config.toml
n_layer = 15
d_model = 192
n_head = 4
n_kv_head = 4
head_dim = 32
d_mlp = 768
vocab_size = 4893
activation = "gelu"
norm = "layernorm"
norm_place = "pre"
norm_eps = 1e-05
positions = "rope"
rope_base = 5560.0
rope_fraction = 0.5
qk_norm = false
attn_scale = 0.177
bias = "all"
tie_embeddings = false
parallel_block = true
init = "normal"
init_std_qkv = 0.0361
init_std_o = 0.00658
init_std_up = 0.0361
init_std_down = 0.00658
optimizer = "adamw"
lr = 0.00206
beta1 = 0.9
beta2 = 0.98
weight_decay = 0.13
lr_head = 0.0112
grad_clip = 2.0
warmup_steps = 510
schedule = "wsd"
decay_fraction = 0.772
decay_shape = "sqrt"
final_lr_fraction = 0.1
batch_tokens = 65536
seq_len = 1024
doc_mask = true
train_tokens = 315100000
steps = 4809
dataset = "wikipedia_en"
Each number is 200 + 40 x the weight over its row's rms, rounded and kept within 0 to 999. Layers, rows and columns count from 0. The size before them is the row's rms in percent of the matrix's.

# layer 9 MLP up, 768x192, rms 0.0835, rows 425-450, columns 128-191
107,159,168,172,223,148,188,120,249,279,169,137,180,214,210,167,248,188,146,175,219,223,136,256,180,228,183,215,212,158,232,263,218,123,200,160,252,221,230,201,303,188,149,232,248,132,213,192,238,197,243,239,165,268,191,270,121,207,189,165,213,206,206,258,201
101,256,217,206,208,257,145,240,178,254,222,200,245,177,184,228,184,189,109,236,210,190,189,144,153,248,154,177,232,185,168,271,183,215,208,163,263,201,131,164,214,136,173,130,195,175,114,210,256,241,152,217,210,131,178,190,193,219,208,198,245,151,250,235,229
099,222,128,229,133,233,256,194,185,286,214,150,245,186,184,207,248,245,189,206,176,192,191,175,161,204,193,177,156,181,189,232,210,160,223,131,194,139,233,242,100,180,158,118,200,188,212,207,246,222,185,168,191,238,155,205,176,148,189,168,215,150,180,219,175
106,179,219,204,171,201,145,194,198,242,234,125,308,206,227,188,264,228,158,173,182,209,202,166,214,177,225,234,142,226,162,186,184,243,260,159,233,203,228,145,165,185,173,117,189,187,146,225,236,152,228,212,237,235,162,240,180,154,148,173,193,164,233,263,270
091,247,162,127,210,175,223,209,252,191,180,226,269,145,208,179,215,161,218,263,179,231,204,182,123,216,182,184,190,280,181,255,241,154,263,250,145,236,188,163,223,271,159,178,242,176,193,202,239,179,129,182,348,231,330,175,151,224,246,222,158,195,236,176,235
112,224,176,186,196,194,209,192,258,203,227,208,171,174,204,217,210,199,176,154,223,120,122,173,203,177,142,202,228,268,212,117,285,236,197,201,112,224,204,188,202,153,199,187,232,200,247,208,238,178,164,162,137,253,189,222,199,218,210,242,192,192,230,236,163
108,179,143,234,157,170,209,162,199,176,182,214,176,99,190,205,232,192,187,127,228,153,161,206,174,178,223,281,220,174,282,176,251,216,198,120,227,201,180,219,228,151,165,159,215,192,187,202,160,203,181,180,215,219,244,199,170,119,182,151,242,156,200,209,198
099,187,162,234,159,227,198,221,229,192,217,193,138,261,219,207,219,208,254,224,257,177,231,157,277,285,209,197,181,238,149,243,210,156,130,228,158,213,266,197,228,193,279,132,155,177,146,223,167,210,170,222,237,232,199,146,217,222,196,249,195,225,174,251,148
091,205,181,224,215,47,287,246,199,213,187,207,175,146,209,221,157,191,215,192,155,177,153,216,223,130,104,218,216,286,138,202,238,196,253,153,197,245,193,170,151,190,208,154,226,164,150,175,181,158,209,206,245,202,155,238,184,229,205,162,205,215,183,243,246
109,251,210,224,115,157,176,192,199,152,148,288,164,141,247,159,240,304,140,215,135,173,248,187,184,253,245,192,191,203,212,163,154,208,206,169,195,145,214,166,243,183,134,178,205,157,165,244,190,157,184,195,175,203,298,172,147,231,218,161,236,165,160,265,291
092,245,274,210,240,221,210,84,197,232,173,153,240,168,158,232,215,201,146,257,248,166,189,217,198,211,236,192,182,228,126,204,156,132,144,163,113,204,209,224,153,202,169,248,149,209,225,236,187,171,251,234,161,213,251,204,220,112,250,222,159,227,197,170,166
094,211,198,202,204,121,206,166,183,170,197,199,182,182,249,223,173,248,193,225,221,178,205,240,198,247,163,288,210,199,242,181,192,203,238,168,267,209,206,211,202,106,191,157,178,148,162,221,145,213,299,126,115,150,197,198,212,200,227,181,264,168,236,272,227
101,216,189,240,169,197,181,225,197,168,186,206,255,208,219,135,145,172,225,158,159,285,190,213,150,203,146,238,251,179,235,204,180,261,185,194,211,162,195,207,189,152,203,204,158,182,140,205,187,238,203,174,270,200,178,171,174,188,241,261,220,218,140,213,216
110,188,220,153,232,100,214,232,156,176,194,209,203,110,248,166,210,240,184,174,223,103,209,176,195,217,186,206,201,208,173,145,172,225,221,195,206,142,147,196,296,210,151,194,203,171,239,196,260,219,123,201,160,231,203,239,161,194,261,200,239,185,212,269,198
106,192,257,241,153,216,270,188,187,239,228,204,194,274,229,216,194,232,247,204,223,133,156,167,147,188,225,171,268,174,135,211,298,200,149,205,126,214,191,214,231,238,138,180,238,263,157,238,208,238,211,201,163,208,229,127,200,231,186,168,284,110,217,219,172
098,291,129,149,202,239,181,161,214,167,236,204,157,184,164,121,219,190,271,303,318,204,217,219,164,216,145,142,160,163,228,140,211,157,262,177,182,165,206,199,214,223,259,196,246,118,163,221,177,191,135,88,196,190,226,135,221,155,215,179,168,178,215,248,195
090,260,113,207,210,201,158,223,180,172,224,229,97,128,254,219,118,159,239,199,156,196,213,192,201,203,212,170,189,262,202,170,296,196,231,234,153,241,226,180,209,177,236,236,177,217,233,182,232,222,116,174,96,192,250,207,213,289,260,238,250,138,185,244,216
108,220,188,121,124,253,199,131,188,177,188,139,223,224,141,176,178,211,100,279,275,237,166,211,130,207,178,283,304,147,270,199,217,252,189,142,158,188,216,170,140,242,235,222,201,158,202,224,190,137,273,191,176,155,189,191,196,219,190,231,215,163,170,250,202
100,285,172,262,212,190,200,224,215,244,138,203,148,246,198,251,155,188,169,206,269,198,185,228,171,190,202,255,235,146,167,74,215,210,185,165,237,187,239,184,154,223,265,152,213,127,191,212,266,216,229,163,192,247,262,155,180,228,270,195,192,192,243,214,258
112,138,199,172,218,189,267,197,172,218,217,210,171,135,230,163,131,255,181,212,167,203,173,247,277,230,165,173,179,257,224,165,222,277,242,148,206,232,186,174,197,184,151,239,165,177,274,232,163,164,181,191,240,179,305,143,195,193,251,59,209,125,223,222,268
107,202,304,217,136,144,137,198,203,168,161,136,191,140,229,251,153,226,169,242,220,185,193,179,173,176,231,204,194,151,215,191,253,164,199,164,211,139,196,181,226,230,170,200,181,83,155,223,297,232,276,225,178,267,218,232,162,109,128,162,277,287,158,217,272
117,218,263,121,286,290,169,206,234,247,142,220,230,261,136,204,223,204,227,153,223,177,165,188,167,164,162,201,229,258,151,135,187,230,187,198,212,160,187,182,170,165,169,162,284,207,211,226,206,149,174,141,240,240,184,212,128,202,204,190,238,162,244,181,182
111,279,251,199,257,237,234,128,182,209,225,160,231,180,242,208,169,249,220,246,176,244,202,172,223,215,209,208,172,220,175,169,177,211,237,173,183,148,256,238,209,265,178,221,160,231,258,202,283,218,154,170,204,178,294,222,184,194,215,138,249,180,240,181,252
100,177,150,207,194,208,215,181,184,163,220,213,216,128,317,186,210,239,187,200,210,256,189,215,173,252,218,268,200,266,215,223,199,162,201,210,165,195,174,203,199,136,183,208,164,181,173,210,243,221,161,187,251,252,265,161,168,242,252,167,231,153,179,265,181
106,185,200,235,155,192,165,209,222,285,220,191,164,239,144,203,217,224,201,198,220,204,216,214,230,154,243,224,144,268,127,215,211,205,199,174,126,159,275,176,189,221,244,238,185,176,179,208,255,187,275,173,207,153,203,184,203,215,246,196,220,150,156,226,197
099,166,110,187,234,168,144,202,237,193,172,170,239,104,227,198,209,150,203,201,166,164,213,162,243,220,161,204,196,177,179,173,195,189,187,151,174,203,277,135,200,214,237,154,233,219,189,154,116,194,143,233,272,217,212,189,157,212,183,189,182,108,181,209,265
# layer 9 MLP down (transposed), 768x192, rms 0.0707, rows 425-449, columns 128-191
099,149,179,195,176,226,204,177,187,211,154,265,132,166,216,233,150,250,184,113,143,197,214,205,210,200,205,217,173,212,242,174,247,191,199,237,147,172,189,210,130,217,186,153,107,211,216,217,144,173,333,207,183,182,266,223,167,199,152,229,137,214,250,183,204
098,142,279,228,204,151,191,185,177,189,261,262,153,209,229,182,191,232,201,208,207,216,208,247,126,175,175,154,164,223,260,149,139,203,167,233,208,143,200,228,222,219,218,220,159,124,203,121,163,235,216,173,198,187,214,201,229,230,201,171,162,176,236,243,235
101,232,213,174,287,172,233,169,251,226,177,237,227,181,262,231,205,206,146,184,154,243,237,187,276,166,169,196,183,177,245,219,143,213,232,219,222,254,191,180,140,202,253,208,225,201,111,266,143,142,218,215,238,202,226,199,124,206,181,267,127,227,208,168,181
094,201,183,196,173,272,204,100,147,241,294,123,222,197,168,213,230,219,188,182,144,229,140,208,122,209,195,193,264,258,264,261,253,194,145,175,128,135,241,243,211,221,159,287,235,242,170,273,181,197,211,179,145,141,176,254,133,182,182,193,250,175,228,192,128
084,181,200,162,146,217,180,239,215,154,240,154,160,236,130,191,169,234,206,123,326,193,179,185,271,147,217,197,258,117,196,185,216,165,142,160,273,221,183,266,156,142,215,144,237,205,173,257,178,162,257,266,101,250,121,245,197,123,132,159,241,215,194,215,149
119,269,180,123,211,239,191,198,181,169,198,129,317,209,232,226,233,175,236,226,123,200,257,201,162,212,239,229,223,126,253,223,169,174,228,169,242,209,205,203,153,254,252,189,155,285,162,253,186,227,166,193,197,183,171,183,255,186,148,204,157,120,162,165,230
101,157,176,219,169,238,204,209,232,145,228,118,220,130,179,227,173,217,231,245,280,237,198,153,232,160,291,205,233,202,186,214,278,160,186,252,232,167,241,183,251,207,205,247,183,159,190,206,123,243,181,236,196,270,200,190,176,204,192,188,113,256,182,215,186
095,249,242,148,216,146,231,149,181,247,296,239,232,132,211,219,187,206,231,149,147,231,175,214,142,101,172,188,208,130,283,187,171,253,252,164,292,237,144,185,126,138,147,228,304,195,210,198,248,192,200,180,161,186,209,239,217,226,234,202,207,210,212,151,273
092,242,177,163,245,268,137,162,124,187,187,249,205,234,249,190,243,167,157,208,231,216,318,118,135,275,222,148,206,153,249,194,140,203,200,227,223,199,249,230,208,216,192,155,199,208,188,212,253,218,218,173,139,216,166,183,228,145,169,180,247,206,250,215,211
107,190,270,152,173,248,176,145,244,192,275,219,205,190,249,175,172,239,172,189,178,161,239,171,133,94,187,276,223,184,158,253,230,196,217,157,290,121,143,220,187,163,193,167,225,200,239,231,234,123,201,230,215,265,303,272,184,226,202,247,202,192,205,167,149
096,197,215,233,232,211,163,208,160,196,260,183,203,215,204,186,187,267,236,170,157,213,130,258,204,238,142,192,205,215,200,164,190,190,210,249,196,191,204,156,264,231,223,188,243,154,176,276,297,209,97,173,234,256,137,248,151,227,173,173,201,147,171,202,175
090,177,267,176,217,288,269,178,180,276,213,188,291,190,210,160,199,156,249,188,203,210,145,175,193,195,211,104,200,193,212,166,223,255,190,207,143,177,203,205,138,208,204,193,252,211,195,137,238,184,159,189,209,212,233,141,196,217,265,205,172,224,187,223,214
090,182,182,171,215,152,233,226,193,239,178,222,153,193,167,192,203,205,149,218,258,99,184,220,192,281,164,181,195,213,234,174,261,128,133,180,222,305,226,205,227,219,172,242,116,220,247,197,207,164,148,262,188,215,226,194,253,221,233,242,252,196,181,272,207
091,242,177,189,229,199,189,169,170,159,189,185,224,211,211,189,180,253,172,197,162,222,238,226,223,241,192,237,154,220,146,172,187,227,199,253,268,191,129,258,201,194,199,287,147,232,169,52,165,184,167,182,168,190,263,188,160,170,256,253,249,249,191,271,158
099,179,146,172,175,176,261,223,168,140,157,226,165,110,173,229,211,238,169,237,179,267,259,186,205,225,167,128,135,230,201,184,210,211,223,173,172,252,135,243,140,225,166,212,123,139,205,286,213,187,195,169,154,172,242,247,168,227,146,237,180,246,194,181,239
093,192,221,214,256,140,234,159,185,172,192,234,215,176,258,194,210,176,172,210,105,254,195,175,247,218,215,253,202,190,181,245,222,177,177,146,237,277,194,183,228,157,154,251,155,195,158,192,209,165,206,278,214,217,191,189,131,193,193,197,182,257,224,221,163
083,187,259,126,166,186,223,227,156,220,194,158,215,245,176,136,278,220,165,172,298,219,149,198,243,206,205,264,203,196,212,208,169,170,244,271,186,213,225,182,214,241,251,149,214,135,214,266,142,172,247,162,192,227,239,211,196,164,215,231,178,224,296,186,169
101,214,271,175,227,176,195,194,267,196,219,153,209,183,216,161,209,230,256,189,220,120,182,243,284,312,200,316,142,229,192,198,148,193,189,205,193,205,243,210,263,178,223,131,202,291,266,166,167,207,146,177,264,237,200,248,154,173,226,153,156,213,174,131,197
103,176,274,132,206,213,179,184,196,192,233,232,205,148,179,235,212,150,149,196,161,266,209,231,196,180,199,217,150,249,232,298,240,220,184,239,133,201,139,230,208,191,153,193,233,190,226,183,190,205,212,217,227,229,207,170,205,96,201,149,179,295,215,236,88
103,222,152,140,160,302,267,251,222,156,201,263,215,136,190,142,184,213,197,216,200,155,193,141,143,169,175,197,214,237,166,208,217,147,239,187,156,249,208,233,201,236,235,205,222,157,201,164,243,258,201,228,171,207,173,227,219,225,181,242,242,165,138,195,148
102,173,111,215,219,186,255,131,196,281,246,135,220,190,168,217,223,213,235,167,239,175,153,186,129,269,162,140,302,161,190,190,240,166,196,253,209,238,191,201,216,197,153,189,219,186,162,146,153,196,195,156,197,226,244,210,221,254,286,188,177,170,189,205,134
117,209,199,310,171,181,202,181,271,207,271,130,224,201,242,178,189,185,190,208,132,182,199,224,182,138,214,264,148,227,174,170,237,158,158,225,227,206,211,226,191,178,133,237,169,287,167,170,186,130,238,187,106,201,182,176,183,195,213,232,216,277,108,226,155
115,194,201,221,152,222,214,184,193,157,193,253,169,177,182,235,146,251,208,172,74,245,212,155,174,252,208,196,193,206,234,192,209,232,205,237,205,223,168,201,263,146,148,189,221,190,158,279,190,221,199,154,209,264,253,207,173,206,150,215,235,245,177,196,210
095,183,233,170,268,234,178,229,167,249,231,206,259,233,177,261,208,172,212,196,177,146,166,195,247,254,211,130,242,154,224,199,191,213,197,204,172,172,201,145,235,185,224,166,168,210,201,128,211,129,229,176,199,157,164,249,209,206,118,195,166,223,240,218,156
104,220,139,183,255,207,214,258,181,178,175,177,181,258,299,237,185,259,235,221,217,209,194,129,135,255,227,187,266,241,193,266,199,257,177,129,134,261,146,206,233,204,127,261,252,195,155,265,112,173,191,234,215,198,214,143,181,179,219,133,207,213,200,192,230